From a checkpoint of a small transformer trained on Wikipedia.
Size: 12 layers, width 768, 6 heads of 128, vocabulary 32000, 110M parameters.
Architecture: LayerNorm before each block, learned positions, biases on query, key and value, tied embeddings.
Training: a variant of Adam for these matrices, 8226 steps.
Each number is 200 + 40 x the weight over its row's rms, rounded and kept within 0 to 999. Layers, rows and columns count from 0. The size before them is the row's rms in percent of the matrix's.

# layer 6 attention query, 768x768, rms 0.0228, rows 120-127, columns 528-575
091,162,163,199,207,198,185,204,116,200,222,170,202,121,242,247,76,134,202,225,167,306,200,226,194,261,237,188,174,196,235,161,129,199,269,208,277,233,208,134,228,169,124,228,222,177,193,210,152
084,185,212,280,208,202,119,230,201,199,200,201,225,101,255,179,194,224,137,209,236,243,246,130,157,148,209,239,190,204,233,193,216,196,145,168,262,242,244,160,224,230,171,209,264,267,219,188,218
093,221,228,268,151,178,288,110,182,219,227,191,238,225,203,219,306,237,188,220,181,310,193,274,215,214,175,188,170,185,163,191,204,236,223,182,195,127,201,167,172,163,211,272,106,197,232,192,215
089,177,175,186,183,247,230,183,132,220,203,206,245,173,143,173,216,117,255,210,205,252,238,232,191,203,154,215,187,226,150,141,218,227,163,243,223,182,238,206,118,232,215,234,207,239,193,175,164
090,202,156,122,213,157,236,265,301,160,224,221,188,233,212,244,150,232,197,201,251,147,164,200,206,231,201,192,307,218,186,194,173,199,226,135,175,215,218,207,243,227,220,199,194,161,184,202,136
093,247,194,212,206,95,283,189,176,201,203,179,231,187,138,163,227,159,144,225,223,231,232,159,183,170,195,216,171,178,173,184,189,201,157,163,223,224,188,230,157,257,252,242,213,227,223,244,272
088,182,179,309,254,200,106,247,239,210,215,222,213,190,187,128,176,195,194,216,188,197,143,175,197,250,259,266,248,189,183,223,199,179,182,205,140,197,218,218,188,196,201,225,225,184,228,186,127
078,204,210,148,190,231,132,208,193,158,202,204,238,193,180,212,247,170,207,196,170,143,171,200,201,162,159,179,240,144,180,232,264,209,158,256,193,124,184,210,163,187,171,201,144,219,172,203,257
# layer 6 attention key, 768x768, rms 0.0228, rows 120-127, columns 528-575
088,207,186,227,197,160,112,211,197,226,197,113,168,195,317,201,232,208,258,195,172,167,219,236,231,150,230,137,189,236,231,154,214,242,211,221,149,260,216,140,160,209,138,193,336,230,206,212,214
079,200,166,227,214,204,193,231,100,178,240,182,220,264,248,119,198,172,267,184,201,184,227,137,212,178,210,223,161,234,132,218,240,161,213,181,198,224,254,196,270,226,180,237,178,177,251,191,269
091,179,231,323,169,164,221,118,259,159,192,152,199,180,212,260,252,186,184,247,202,213,229,205,199,233,218,287,228,156,226,190,213,215,176,205,182,165,161,116,159,190,167,116,215,179,272,206,265
088,186,194,238,106,197,234,216,155,189,275,201,228,195,306,246,191,132,187,247,253,146,227,239,254,264,192,165,116,150,241,173,192,209,225,128,214,263,198,143,193,155,177,221,268,179,194,215,175
086,195,215,199,298,166,155,271,248,174,148,161,234,193,153,251,183,251,163,188,179,221,209,148,219,231,204,293,207,178,234,260,166,169,127,183,228,160,200,233,198,198,283,179,140,139,205,169,166
091,221,119,182,164,149,274,223,197,206,205,131,218,215,214,122,241,112,157,224,322,152,253,179,230,229,163,255,153,169,146,228,209,127,121,161,203,281,218,184,162,182,227,240,237,210,204,206,222
085,183,212,269,194,117,165,227,227,216,150,265,197,225,196,211,242,199,202,191,174,270,190,125,137,189,222,237,205,227,191,235,241,198,195,229,155,104,150,221,162,157,181,175,79,249,239,139,183
075,302,186,189,181,184,201,159,206,174,196,217,167,252,258,233,159,144,202,195,184,169,211,178,169,266,219,204,249,214,221,242,213,112,181,170,209,188,153,227,228,186,134,261,162,216,216,211,260
# layer 6 attention value, 768x768, rms 0.0228, rows 0-64, columns 528-575
090,190,193,245,217,245,218,189,258,143,170,121,177,197,185,238,146,192,154,189,203,164,213,213,209,250,222,226,206,192,214,150,249,223,241,220,157,171,180,213,213,187,187,146,247,175,143,228,248
092,130,199,192,186,217,223,232,196,180,266,160,192,234,234,154,200,199,210,249,224,273,207,184,186,160,201,272,151,126,170,176,236,154,232,172,213,149,255,229,212,234,238,219,194,226,171,198,185
089,138,237,236,154,218,218,236,180,203,223,197,255,192,232,101,228,209,187,206,172,241,194,191,192,198,186,192,215,141,183,218,190,231,201,252,193,205,255,216,205,203,265,225,180,298,252,185,183
087,197,197,128,214,238,182,191,177,213,257,179,242,275,206,156,177,241,200,142,205,229,236,189,232,210,211,178,205,222,158,205,143,193,125,180,246,209,149,171,198,123,162,258,289,185,216,133,200
091,215,221,225,234,87,187,227,228,257,187,245,227,184,206,190,137,196,180,194,229,225,227,185,266,259,209,224,250,208,240,100,108,158,245,246,261,171,227,170,185,220,78,215,191,274,183,159,170
097,213,238,234,135,147,204,196,240,188,224,285,257,188,238,166,184,196,249,132,195,222,202,115,264,167,189,224,260,189,161,185,193,239,200,129,194,216,157,184,156,148,167,187,170,217,212,288,197
090,214,165,162,180,212,188,199,218,193,175,231,203,217,206,267,174,228,257,170,215,160,196,186,293,194,199,234,218,164,202,209,229,185,242,168,191,218,181,209,279,208,163,125,279,170,169,209,174
095,179,193,163,166,225,198,191,204,227,198,207,193,163,226,203,163,177,121,212,114,217,292,195,178,227,204,162,143,239,225,200,227,244,171,133,128,153,250,177,257,195,259,253,91,224,226,269,141
092,188,208,187,204,264,248,210,225,225,233,221,249,194,227,201,135,195,186,153,142,185,185,266,182,222,170,201,221,206,258,239,329,201,219,163,124,231,191,275,157,225,213,231,264,209,158,225,168
096,176,166,185,241,173,228,218,283,232,249,178,177,154,226,214,229,304,201,218,291,169,205,148,187,172,125,178,140,201,200,178,269,192,243,173,203,226,167,254,191,204,209,193,255,242,179,160,230
092,198,201,187,146,215,217,161,234,173,279,314,250,230,249,174,160,169,116,235,147,209,207,240,180,191,143,192,154,185,171,189,168,203,197,292,173,252,262,219,188,224,172,193,238,183,145,300,144
089,232,222,234,213,209,132,169,204,235,248,221,154,121,221,221,163,244,192,218,261,153,193,172,260,162,160,165,165,204,200,218,227,142,275,272,288,237,190,206,172,225,163,164,232,261,224,237,204
091,230,158,226,183,210,226,217,237,122,166,194,281,224,179,151,274,233,176,183,188,219,235,81,151,228,242,206,137,172,221,121,58,239,182,226,168,181,173,197,230,243,198,260,273,199,190,273,200
087,267,224,207,220,139,204,180,175,198,148,252,265,189,196,227,196,196,185,183,205,209,207,203,220,203,217,200,219,131,221,169,203,263,197,243,202,200,166,228,216,191,74,164,230,154,228,235,215
095,194,181,228,245,217,175,188,144,239,188,144,172,250,190,186,232,181,177,268,196,213,245,123,195,172,248,186,224,263,226,133,258,229,197,254,192,210,174,218,171,214,179,282,209,217,193,181,129
095,226,214,220,165,203,200,184,235,170,200,199,207,224,177,214,199,229,256,150,254,168,217,215,246,155,154,174,177,222,216,213,261,257,145,80,198,175,202,235,215,221,168,189,223,196,183,270,137
093,185,198,163,238,194,205,260,197,169,140,159,140,264,167,125,221,173,163,222,247,207,199,156,279,130,150,226,163,243,239,169,218,93,194,204,217,203,186,239,240,163,184,264,232,222,197,185,183
086,186,225,210,253,244,167,211,202,178,249,133,152,223,169,186,251,149,166,240,243,187,218,216,168,205,223,235,146,226,174,182,148,157,195,234,196,199,154,247,224,185,198,158,136,200,234,155,208
090,256,156,177,127,141,200,179,270,232,210,183,134,140,207,196,155,167,181,174,188,206,141,187,221,217,172,198,180,231,241,235,189,127,134,172,271,219,172,215,164,170,202,212,179,150,137,193,178
091,218,208,248,245,200,182,207,193,208,187,177,248,138,175,208,193,246,240,226,264,135,205,182,294,205,166,126,145,164,242,244,253,180,157,202,229,237,262,165,195,183,224,146,168,257,100,210,191
091,236,178,231,195,156,193,165,211,225,178,229,182,166,148,161,152,222,177,205,314,226,193,198,159,209,147,233,206,179,205,188,172,201,284,210,152,230,187,290,187,202,193,186,181,152,141,189,194
096,185,204,217,222,223,199,234,190,194,236,197,182,185,199,250,237,205,224,172,162,157,229,186,204,232,249,193,151,130,215,189,173,241,173,217,228,149,219,222,268,213,193,138,153,259,171,212,179
091,168,229,213,164,215,197,199,157,198,223,162,205,140,195,167,203,176,279,208,186,158,161,274,196,131,175,209,240,164,285,176,134,153,212,173,230,208,164,121,282,186,185,160,302,155,186,201,164
090,194,181,220,247,252,235,232,174,262,209,137,206,270,259,117,149,270,110,215,201,184,300,152,243,283,278,211,207,152,212,233,178,140,153,189,179,182,203,234,252,216,135,245,157,223,133,196,220
094,231,185,267,198,200,191,161,251,212,159,152,153,220,171,228,265,151,196,204,181,231,173,172,193,220,201,164,128,189,177,237,232,228,268,135,206,260,173,283,179,204,178,168,274,144,257,230,252
099,190,230,201,210,144,263,174,205,273,206,241,274,188,200,132,251,290,208,186,136,167,184,206,90,226,199,174,229,148,182,182,166,221,109,129,166,199,231,179,224,161,182,275,221,217,177,201,159
089,224,200,228,150,166,231,183,246,208,227,185,181,210,164,178,171,243,173,229,176,143,189,163,141,252,167,234,146,219,173,209,231,196,223,191,187,151,218,221,222,232,182,164,122,221,147,177,174
087,213,186,158,214,221,207,173,237,202,169,295,186,197,190,234,175,208,210,191,209,163,142,249,222,239,211,202,178,261,236,195,200,212,210,180,217,330,160,194,221,176,161,77,214,175,210,175,192
087,230,171,220,241,187,219,186,214,110,146,198,167,153,186,234,237,233,236,159,169,173,188,211,211,303,151,207,167,164,195,187,185,177,299,149,219,206,149,272,205,261,202,119,215,132,168,316,193
093,217,125,207,173,235,185,289,178,189,296,176,137,186,166,167,205,278,166,227,259,225,202,178,167,229,190,195,144,227,224,158,163,247,243,172,145,214,171,264,169,252,176,159,110,210,176,186,201
092,134,256,222,158,195,181,191,241,203,83,208,203,146,241,202,234,219,129,195,150,217,156,241,200,183,136,246,220,249,209,142,261,295,225,263,122,251,205,236,196,200,210,234,216,288,290,305,205
092,225,184,208,156,187,244,176,230,179,225,187,176,239,215,177,215,160,132,195,164,229,195,179,218,132,225,243,229,144,235,236,212,215,185,209,138,205,217,232,212,193,179,201,187,149,135,263,191
093,266,151,193,156,163,189,200,177,194,202,135,185,244,171,180,136,186,209,215,236,175,209,124,201,173,193,150,155,345,141,188,174,162,179,227,140,244,163,223,243,192,184,186,114,228,137,145,188
095,219,215,205,233,249,164,147,136,189,200,193,185,192,129,158,184,158,232,196,218,165,207,225,235,109,189,213,234,155,215,225,190,235,200,144,142,107,198,201,181,250,219,174,173,203,176,217,169
089,200,205,201,243,249,159,220,125,158,189,213,203,171,221,164,153,214,180,189,269,189,200,173,223,170,226,236,204,204,174,200,186,194,214,209,130,166,241,231,224,214,165,183,222,146,113,192,154
090,221,204,244,210,151,212,213,229,188,196,257,288,226,250,153,218,257,194,148,238,216,277,154,172,227,210,236,233,211,126,222,130,191,147,218,179,208,268,262,206,219,261,221,195,194,186,204,201
088,163,209,203,180,176,193,209,234,227,213,142,234,293,198,220,215,152,217,304,222,168,193,170,210,143,152,194,163,189,186,249,218,245,170,165,209,243,208,227,194,195,202,131,310,180,267,231,193
087,164,213,280,231,165,243,217,212,212,206,160,189,188,181,163,187,180,242,198,214,202,170,249,147,211,183,253,194,272,228,218,260,128,162,214,236,144,138,183,149,203,186,145,155,209,196,224,214
095,207,248,266,242,149,179,226,211,186,156,219,212,170,213,174,223,193,166,226,229,265,182,169,231,231,167,258,254,155,173,183,122,188,181,259,218,176,199,192,129,200,181,207,173,241,218,187,233
095,231,171,227,170,227,203,194,230,213,163,187,200,205,201,243,145,126,175,185,186,215,241,156,190,199,168,216,162,212,213,179,208,133,207,205,281,235,257,302,178,226,249,193,203,239,160,184,234
091,221,158,211,229,231,197,218,143,240,208,233,147,195,281,246,183,255,229,168,201,181,152,204,231,248,187,218,238,217,197,185,244,319,242,122,240,135,148,132,250,272,143,188,314,202,224,192,220
096,205,175,197,218,139,161,145,209,245,209,207,213,104,240,165,195,192,201,144,224,243,192,174,201,199,229,140,273,186,221,129,192,141,194,317,336,196,189,190,206,165,217,178,230,224,213,203,197
093,165,194,214,183,327,187,175,211,260,218,164,221,283,220,198,180,193,209,222,228,165,202,188,263,213,170,179,147,190,196,210,143,159,237,186,198,188,157,184,227,255,188,219,211,172,161,232,212
095,233,175,201,180,201,161,204,212,196,275,120,220,157,246,254,180,171,238,239,179,196,181,208,298,174,257,101,196,156,209,177,146,217,206,242,203,149,155,195,237,272,213,319,187,208,195,177,197
083,217,195,202,202,165,207,182,216,196,176,251,198,206,215,201,174,191,173,143,172,199,128,232,197,252,182,155,219,234,195,182,113,202,193,307,239,207,171,165,188,194,219,174,198,234,200,152,210
089,268,234,247,143,162,214,144,205,244,179,229,235,175,219,230,181,190,265,225,132,144,166,127,224,179,175,170,263,152,199,223,252,158,238,230,203,239,148,148,197,180,234,125,209,195,241,128,197
096,184,220,219,241,208,181,212,221,182,296,165,195,286,173,132,256,216,158,224,223,165,240,153,242,186,180,266,168,158,215,194,177,237,170,212,192,194,173,168,184,231,166,271,210,197,224,228,181
098,212,174,163,223,148,211,208,224,172,239,221,189,186,220,188,155,209,190,251,165,161,179,217,205,221,232,179,302,269,277,170,126,113,145,123,200,252,211,231,178,174,203,99,198,247,199,212,209
090,217,181,202,192,189,212,183,137,207,153,199,283,206,200,165,201,180,252,117,225,233,251,231,152,262,186,259,182,144,147,172,229,224,258,219,219,155,211,142,238,185,207,228,161,207,233,142,194
091,243,140,197,203,198,186,189,245,211,156,177,138,279,177,201,246,176,191,204,181,209,158,206,213,123,159,196,248,208,140,147,159,202,176,167,257,249,188,179,198,240,234,274,212,163,160,190,223
092,231,207,237,157,109,169,198,332,218,201,248,206,148,193,270,177,149,238,262,233,189,166,240,241,175,139,179,305,231,169,203,214,207,283,220,235,309,203,218,172,167,226,49,213,157,222,218,231
091,221,192,268,214,197,179,151,286,162,218,198,169,189,222,175,178,233,206,195,196,197,196,222,285,257,196,136,174,180,253,217,198,133,220,208,202,257,153,188,219,213,271,159,241,168,225,159,200
097,243,202,208,172,257,251,211,92,141,232,191,203,210,266,182,179,210,152,192,200,186,260,196,189,228,209,153,235,166,267,287,254,133,195,183,226,165,191,140,149,166,206,239,139,258,216,206,221
097,157,195,217,249,189,159,225,233,118,226,179,183,227,212,220,249,237,110,207,284,258,180,201,203,167,165,187,215,190,261,168,304,200,228,196,256,175,136,198,178,190,220,133,222,164,186,252,250
100,174,265,193,201,122,223,209,237,170,211,206,193,248,206,203,221,221,216,170,262,289,216,154,302,134,202,188,277,162,129,253,179,182,268,178,165,189,194,286,145,236,122,214,226,206,169,182,172
095,247,213,218,227,169,211,216,205,196,159,241,195,237,194,192,134,116,223,246,208,176,182,218,182,181,197,177,297,258,214,256,209,221,217,246,233,197,199,169,176,215,181,107,224,153,130,184,219
090,100,217,175,215,197,165,194,190,148,258,179,228,234,153,228,213,236,207,232,265,161,250,162,218,238,231,131,182,133,181,237,268,129,195,170,185,213,189,176,189,252,236,220,201,121,218,181,249
091,203,155,202,241,188,208,163,204,195,148,181,287,234,172,174,231,192,200,230,243,151,213,240,187,172,225,208,161,207,177,215,162,142,180,178,197,196,175,177,240,222,205,282,173,159,265,203,179
086,258,150,220,221,156,168,145,216,222,235,136,207,187,181,228,215,169,167,164,244,174,223,176,170,149,202,164,203,305,204,147,183,220,205,233,306,216,140,179,183,193,181,143,168,232,155,176,198
090,205,233,222,195,250,208,180,165,160,192,258,258,244,238,212,189,258,212,246,139,171,213,220,208,188,285,194,264,199,234,164,174,214,223,123,121,247,179,159,199,209,180,173,226,190,270,170,137
095,135,234,187,214,234,209,218,207,217,188,205,222,228,202,222,211,170,216,236,165,257,253,274,189,184,239,136,153,139,237,153,190,270,147,215,231,211,188,217,213,268,205,308,270,144,205,164,118
089,176,228,235,177,213,186,150,174,180,282,157,210,216,189,176,198,103,148,215,119,217,200,221,95,165,148,162,129,131,186,213,203,157,182,191,210,160,307,165,278,177,232,157,211,162,151,183,226
097,184,192,172,207,213,220,233,233,151,217,184,174,175,208,192,216,201,208,202,215,243,160,155,265,224,157,258,172,193,236,189,327,161,181,216,246,277,193,242,175,189,196,242,209,197,180,225,211
095,181,227,196,163,158,225,236,295,216,190,272,160,233,196,154,141,231,166,211,231,244,185,205,221,196,209,228,221,237,174,218,194,238,193,228,140,261,177,179,231,293,207,178,208,149,176,188,171
096,193,230,191,254,180,186,225,294,220,225,162,218,208,250,155,270,228,162,208,246,246,248,159,205,205,145,174,174,173,221,206,169,172,200,180,232,223,148,299,179,172,120,184,225,200,239,206,177
# layer 6 attention output (transposed), 768x768, rms 0.0283, rows 0-63, columns 528-575
085,165,189,246,146,209,243,139,69,208,187,218,149,236,175,178,152,204,221,206,195,214,285,132,208,211,214,184,150,196,202,218,187,199,197,201,273,176,149,193,138,246,188,255,240,191,277,229,248
093,263,196,259,230,243,197,161,131,170,110,212,136,153,181,168,153,188,184,167,185,183,230,196,199,210,213,152,237,168,222,226,119,232,213,208,204,186,178,201,191,147,198,126,194,180,173,195,258
088,236,237,217,250,198,183,221,191,201,183,151,224,190,172,253,125,256,146,200,226,145,240,241,151,275,197,121,195,217,172,186,160,202,204,168,171,201,157,147,281,150,154,178,138,117,135,148,252
084,233,165,222,162,124,192,189,147,209,188,226,281,158,163,178,212,233,203,166,156,221,172,243,209,230,247,199,176,195,232,172,236,233,200,197,175,250,221,159,196,229,161,123,107,232,178,256,212
091,169,218,180,173,235,226,123,172,148,231,166,222,230,221,227,179,188,169,256,185,196,225,204,164,223,212,164,217,191,149,227,278,234,222,172,164,246,163,211,254,187,254,245,193,120,161,228,230
096,140,208,196,218,155,249,226,163,145,242,198,236,139,192,222,234,232,143,242,190,173,213,294,108,302,205,203,254,297,240,205,211,258,153,242,171,225,195,123,222,178,227,210,209,134,128,148,199
089,212,206,247,237,170,183,154,191,226,233,233,194,169,288,174,215,197,231,220,192,188,192,198,258,168,179,201,196,211,169,174,173,254,173,204,211,216,210,137,134,176,259,196,188,121,248,220,188
095,256,206,215,273,170,195,214,295,126,210,218,218,208,108,268,230,198,211,148,261,154,166,191,186,152,188,247,163,250,222,280,210,149,213,218,174,197,234,259,183,173,117,220,236,185,175,128,188
090,167,143,208,197,123,225,227,188,205,228,233,129,243,204,228,206,209,201,230,232,194,138,136,134,196,226,135,221,140,202,216,186,241,225,192,213,211,199,122,240,159,195,158,197,189,237,254,176
096,172,241,245,170,160,126,212,163,160,166,136,179,203,162,178,132,144,207,124,196,203,155,220,256,233,243,161,235,247,199,175,217,213,103,160,292,216,230,164,215,204,180,177,180,194,198,204,171
088,154,154,242,205,147,274,238,169,168,185,166,136,254,226,203,156,187,272,129,194,200,161,143,221,182,236,211,204,226,216,258,204,202,199,171,219,197,177,171,223,220,186,160,179,283,168,181,187
090,170,175,211,180,149,148,124,187,240,200,213,232,223,294,201,193,191,225,215,147,194,153,189,223,264,164,203,204,226,227,168,229,290,133,126,198,173,208,112,218,254,257,154,180,197,138,212,244
092,208,187,159,223,168,200,238,160,183,234,306,119,204,205,180,196,219,205,221,199,165,216,228,167,111,163,252,216,250,244,193,220,169,186,208,264,154,215,172,155,188,184,145,158,153,203,87,238
087,234,194,199,127,229,177,204,274,239,212,186,173,260,199,189,266,241,231,159,142,142,286,174,224,168,228,153,220,280,152,193,274,140,199,274,222,181,240,215,192,206,225,244,152,204,234,214,175
096,249,120,165,233,237,217,142,245,166,215,229,172,166,175,211,219,313,197,100,239,181,216,146,200,186,216,202,157,161,169,241,176,128,157,126,305,226,266,219,158,200,155,133,167,165,205,266,238
096,142,177,190,219,143,237,207,174,185,216,211,257,176,188,191,204,165,148,274,146,274,116,219,160,228,193,164,194,200,236,178,197,256,169,202,218,234,166,131,204,251,222,208,253,200,228,188,281
090,190,191,287,224,199,211,117,292,220,264,213,231,173,179,230,196,272,234,134,124,229,165,236,146,181,220,156,245,190,123,194,153,166,203,170,167,250,313,202,212,198,201,104,158,214,137,209,252
084,279,209,249,237,226,227,188,173,182,199,188,263,238,121,165,53,169,133,176,196,264,175,210,174,156,174,188,199,184,247,197,166,150,233,199,212,181,238,183,215,160,150,242,276,174,182,217,251
090,183,152,193,212,149,170,183,181,166,200,246,262,247,246,243,252,217,269,176,271,204,157,235,221,203,169,256,221,239,177,229,270,246,226,198,153,163,255,194,225,202,175,205,268,230,202,246,87
090,187,186,163,118,237,139,199,176,137,139,185,175,153,181,219,218,217,159,211,207,265,197,229,143,157,175,166,237,231,301,205,275,194,209,216,260,169,241,237,199,234,182,257,225,182,252,186,151
090,144,224,184,185,206,161,169,211,226,239,229,214,229,220,295,203,197,230,181,144,206,150,123,319,214,222,184,123,220,186,217,217,291,139,170,312,200,189,124,260,251,211,240,234,172,144,191,226
099,174,201,227,202,270,189,154,205,183,144,183,203,200,94,149,112,237,128,184,221,245,200,229,177,220,174,177,138,169,206,205,186,174,151,169,154,248,212,272,192,151,209,212,265,234,211,221,248
090,238,197,199,192,169,221,315,207,177,190,225,220,202,189,182,241,282,214,147,206,238,233,229,170,211,231,242,206,219,199,162,209,201,197,269,175,228,225,220,125,166,236,211,176,199,289,153,143
090,183,186,204,244,225,179,140,194,102,191,209,197,195,112,232,244,220,188,251,260,193,144,201,124,211,169,168,218,172,203,228,181,267,120,173,220,190,169,148,178,152,187,194,248,196,246,196,239
091,220,272,208,187,168,198,182,190,197,195,220,186,204,237,179,220,264,230,281,232,137,253,194,198,200,227,195,198,160,209,203,231,148,177,195,236,152,147,160,153,280,176,151,197,228,280,129,195
099,190,225,135,92,202,170,337,234,229,288,238,172,181,207,215,135,173,285,149,211,175,218,220,237,125,212,252,205,246,162,179,255,130,266,238,176,193,179,159,166,210,157,173,231,219,253,199,144
090,149,260,156,192,208,227,266,208,175,205,131,189,225,209,195,275,154,198,197,234,193,249,202,237,223,171,129,193,255,216,212,181,257,297,230,216,256,159,220,237,159,180,273,280,250,256,195,280
084,231,196,183,251,244,195,203,191,173,213,186,195,238,244,190,213,151,215,206,209,221,233,145,187,169,182,207,190,190,124,171,238,149,216,207,196,155,242,251,172,261,227,248,169,200,219,233,222
089,204,252,261,238,139,211,100,230,260,168,197,165,278,162,142,181,261,225,215,225,234,269,181,206,205,172,147,246,231,165,196,237,237,143,287,209,165,168,168,192,204,198,174,232,206,266,128,212
092,218,217,175,161,173,242,96,244,212,159,222,179,220,229,160,190,165,193,223,217,149,204,134,206,168,246,196,185,185,171,231,220,185,198,208,281,158,227,174,144,209,246,247,218,167,194,180,243
093,262,206,246,234,210,239,254,205,217,296,248,217,219,143,173,189,197,220,182,238,163,229,162,184,184,239,177,215,201,160,214,115,123,208,150,235,115,265,173,149,209,165,216,134,141,160,173,210
091,157,224,157,145,279,220,272,223,248,237,205,184,160,151,199,213,174,251,162,197,188,167,171,187,219,135,236,135,223,137,157,199,198,221,185,218,220,217,245,170,153,132,235,221,269,253,156,194
089,166,193,179,218,228,190,255,142,223,230,190,220,196,202,146,259,279,189,164,212,222,228,193,214,232,243,163,212,136,296,184,170,262,159,161,258,130,193,161,123,242,255,130,248,161,256,255,234
093,197,145,252,200,179,184,216,225,199,158,126,181,199,206,219,224,246,164,248,203,254,167,193,146,213,215,215,180,190,233,193,190,150,121,220,209,236,163,301,199,151,177,230,266,147,254,161,179
085,232,223,230,154,207,201,284,238,198,247,238,224,251,208,224,216,200,263,189,114,210,196,210,200,189,138,222,258,266,193,252,218,227,174,207,255,232,253,172,197,162,220,196,258,192,213,192,166
086,237,188,237,174,229,113,188,142,185,225,185,153,224,213,232,141,149,178,257,113,155,182,224,182,197,145,267,181,252,211,239,180,205,163,237,191,219,165,175,184,177,161,173,207,168,135,149,156
087,231,173,195,231,211,163,130,278,185,235,272,199,154,216,147,181,243,205,120,165,275,154,170,157,181,214,174,228,237,201,122,187,173,192,193,264,187,185,159,201,150,242,204,180,218,198,179,213
084,225,197,176,205,203,245,165,196,204,146,258,205,212,218,209,219,163,183,169,214,236,272,245,156,184,166,193,246,181,232,212,124,252,200,205,126,197,200,178,196,197,205,210,247,187,140,145,119
091,210,226,201,210,202,217,221,176,206,215,195,152,203,194,160,116,159,201,157,159,208,241,271,206,156,224,269,226,262,256,209,191,218,180,164,219,126,210,203,276,173,205,206,268,122,135,153,204
094,107,240,190,153,199,120,233,218,132,206,198,155,288,178,263,247,204,122,225,217,176,155,128,172,223,173,171,209,138,219,240,202,257,222,172,180,252,194,82,223,123,230,218,211,209,205,195,214
087,225,159,165,125,191,222,180,181,205,244,147,163,139,223,164,106,107,254,218,228,196,213,241,228,139,198,222,192,225,204,175,206,154,173,175,207,280,256,245,190,183,246,230,179,162,157,249,183
094,196,268,225,100,231,100,140,192,226,198,158,245,236,243,233,243,238,236,254,169,178,232,214,196,169,203,260,225,159,126,211,183,179,184,165,178,191,222,145,146,254,219,213,196,224,197,212,219
090,196,147,268,267,146,221,217,158,172,150,233,215,195,116,183,245,240,176,189,255,229,214,234,179,243,178,204,159,210,264,171,210,184,230,233,179,167,177,258,167,185,161,218,171,206,242,140,283
097,161,189,193,191,200,132,201,242,214,207,157,211,214,222,191,215,269,183,156,207,175,183,165,131,169,187,205,206,207,233,230,205,154,218,159,228,204,226,270,194,167,126,152,179,174,176,239,266
084,234,227,156,179,209,194,236,205,230,198,210,239,235,197,195,303,202,205,200,272,204,243,234,178,194,201,212,219,186,251,229,255,137,219,181,151,155,221,202,192,159,173,218,180,256,272,171,182
090,155,193,151,120,191,101,315,231,190,230,235,182,133,255,208,225,234,144,151,207,142,168,172,240,200,218,220,211,250,220,168,237,215,178,212,211,224,197,232,164,237,193,231,184,164,189,263,137
094,207,208,194,253,161,235,198,177,201,158,219,214,216,227,186,139,244,202,170,131,213,201,249,186,214,238,210,195,236,236,180,169,187,209,206,160,185,230,251,251,228,293,118,200,211,193,195,238
100,236,216,238,182,154,227,171,209,184,198,244,238,256,222,237,205,146,202,222,184,218,194,156,206,205,178,236,241,187,110,172,224,296,207,261,137,125,221,187,192,225,212,241,194,128,216,197,135
088,174,275,125,176,161,254,243,183,147,178,183,205,158,232,228,297,215,212,269,246,126,173,161,242,178,229,129,203,180,193,204,218,246,136,219,181,232,176,221,173,232,204,203,216,242,214,254,137
087,205,197,197,220,142,171,172,135,147,143,185,233,183,213,196,248,245,220,181,226,225,118,288,228,272,186,178,142,198,210,276,244,128,170,236,172,179,186,278,266,176,177,193,129,290,229,178,145
096,164,228,212,196,222,193,146,144,226,150,195,193,209,286,184,225,149,232,245,200,199,198,198,193,191,219,168,194,203,186,165,231,236,157,199,229,187,190,194,168,267,264,241,214,205,242,168,159
088,201,217,179,265,165,109,111,123,214,159,187,257,225,185,219,135,158,198,198,170,218,178,215,162,237,219,226,179,156,207,169,174,238,227,162,243,176,138,234,210,227,137,174,165,192,194,234,220
095,195,222,188,263,130,220,255,258,185,187,212,202,191,225,251,250,238,175,240,245,198,259,158,123,234,154,249,244,193,178,169,172,292,142,210,182,209,179,162,291,129,178,174,226,242,200,173,151
092,277,256,171,193,252,220,222,165,210,214,186,211,184,128,151,164,152,135,158,164,185,286,230,220,281,220,185,166,221,151,193,219,220,129,193,178,264,239,218,231,184,247,260,179,228,203,123,199
095,155,149,201,181,177,261,218,149,188,222,162,215,160,217,231,202,277,193,220,139,163,187,194,123,212,201,135,195,175,262,249,225,271,142,158,198,238,188,79,225,213,220,193,257,163,175,248,245
099,195,163,197,156,169,202,184,187,231,124,215,251,219,272,183,206,237,249,181,184,209,283,201,172,235,180,206,177,215,148,227,287,234,190,197,127,201,207,242,264,238,236,240,231,255,267,223,169
087,217,200,310,281,170,182,169,168,210,200,121,231,221,182,183,106,234,170,123,122,205,182,200,275,259,179,173,212,284,259,146,180,259,190,227,202,201,184,215,218,230,158,163,199,185,157,223,223
090,156,222,204,247,167,180,256,229,203,248,244,190,203,218,233,149,192,203,187,188,218,213,211,217,215,177,211,251,222,230,166,245,214,273,269,238,214,160,186,187,135,253,202,209,87,146,159,206
083,175,152,161,167,198,264,271,191,203,191,246,165,240,226,188,255,223,181,254,145,214,250,267,164,241,184,314,203,76,165,169,165,262,188,186,182,243,187,145,144,196,296,220,225,145,235,173,217
090,156,166,212,249,184,228,289,236,218,255,182,209,194,224,201,124,130,206,211,246,191,256,166,219,178,181,188,211,238,216,150,210,211,154,195,254,198,238,160,188,255,202,182,204,179,188,210,250
100,221,112,210,204,195,174,215,146,134,178,175,142,203,211,163,123,203,239,174,203,250,165,182,224,157,184,233,214,202,215,246,224,125,225,216,214,162,182,257,155,171,171,181,128,252,178,273,220
090,201,253,176,156,198,199,256,177,178,119,151,201,140,217,225,182,204,237,168,216,216,236,213,253,213,229,188,190,136,261,243,183,183,239,239,207,224,103,262,183,189,169,227,201,218,176,206,141
095,192,212,243,249,176,293,67,176,194,179,184,163,198,165,185,134,233,154,119,159,200,233,153,161,213,234,155,197,155,191,173,164,193,195,112,128,168,250,200,194,220,170,170,212,231,166,210,228
094,140,193,210,264,221,208,210,155,206,259,167,265,195,234,266,231,68,272,269,227,145,161,181,161,254,163,174,197,238,208,230,204,261,233,229,226,164,215,251,142,207,216,251,155,224,139,223,192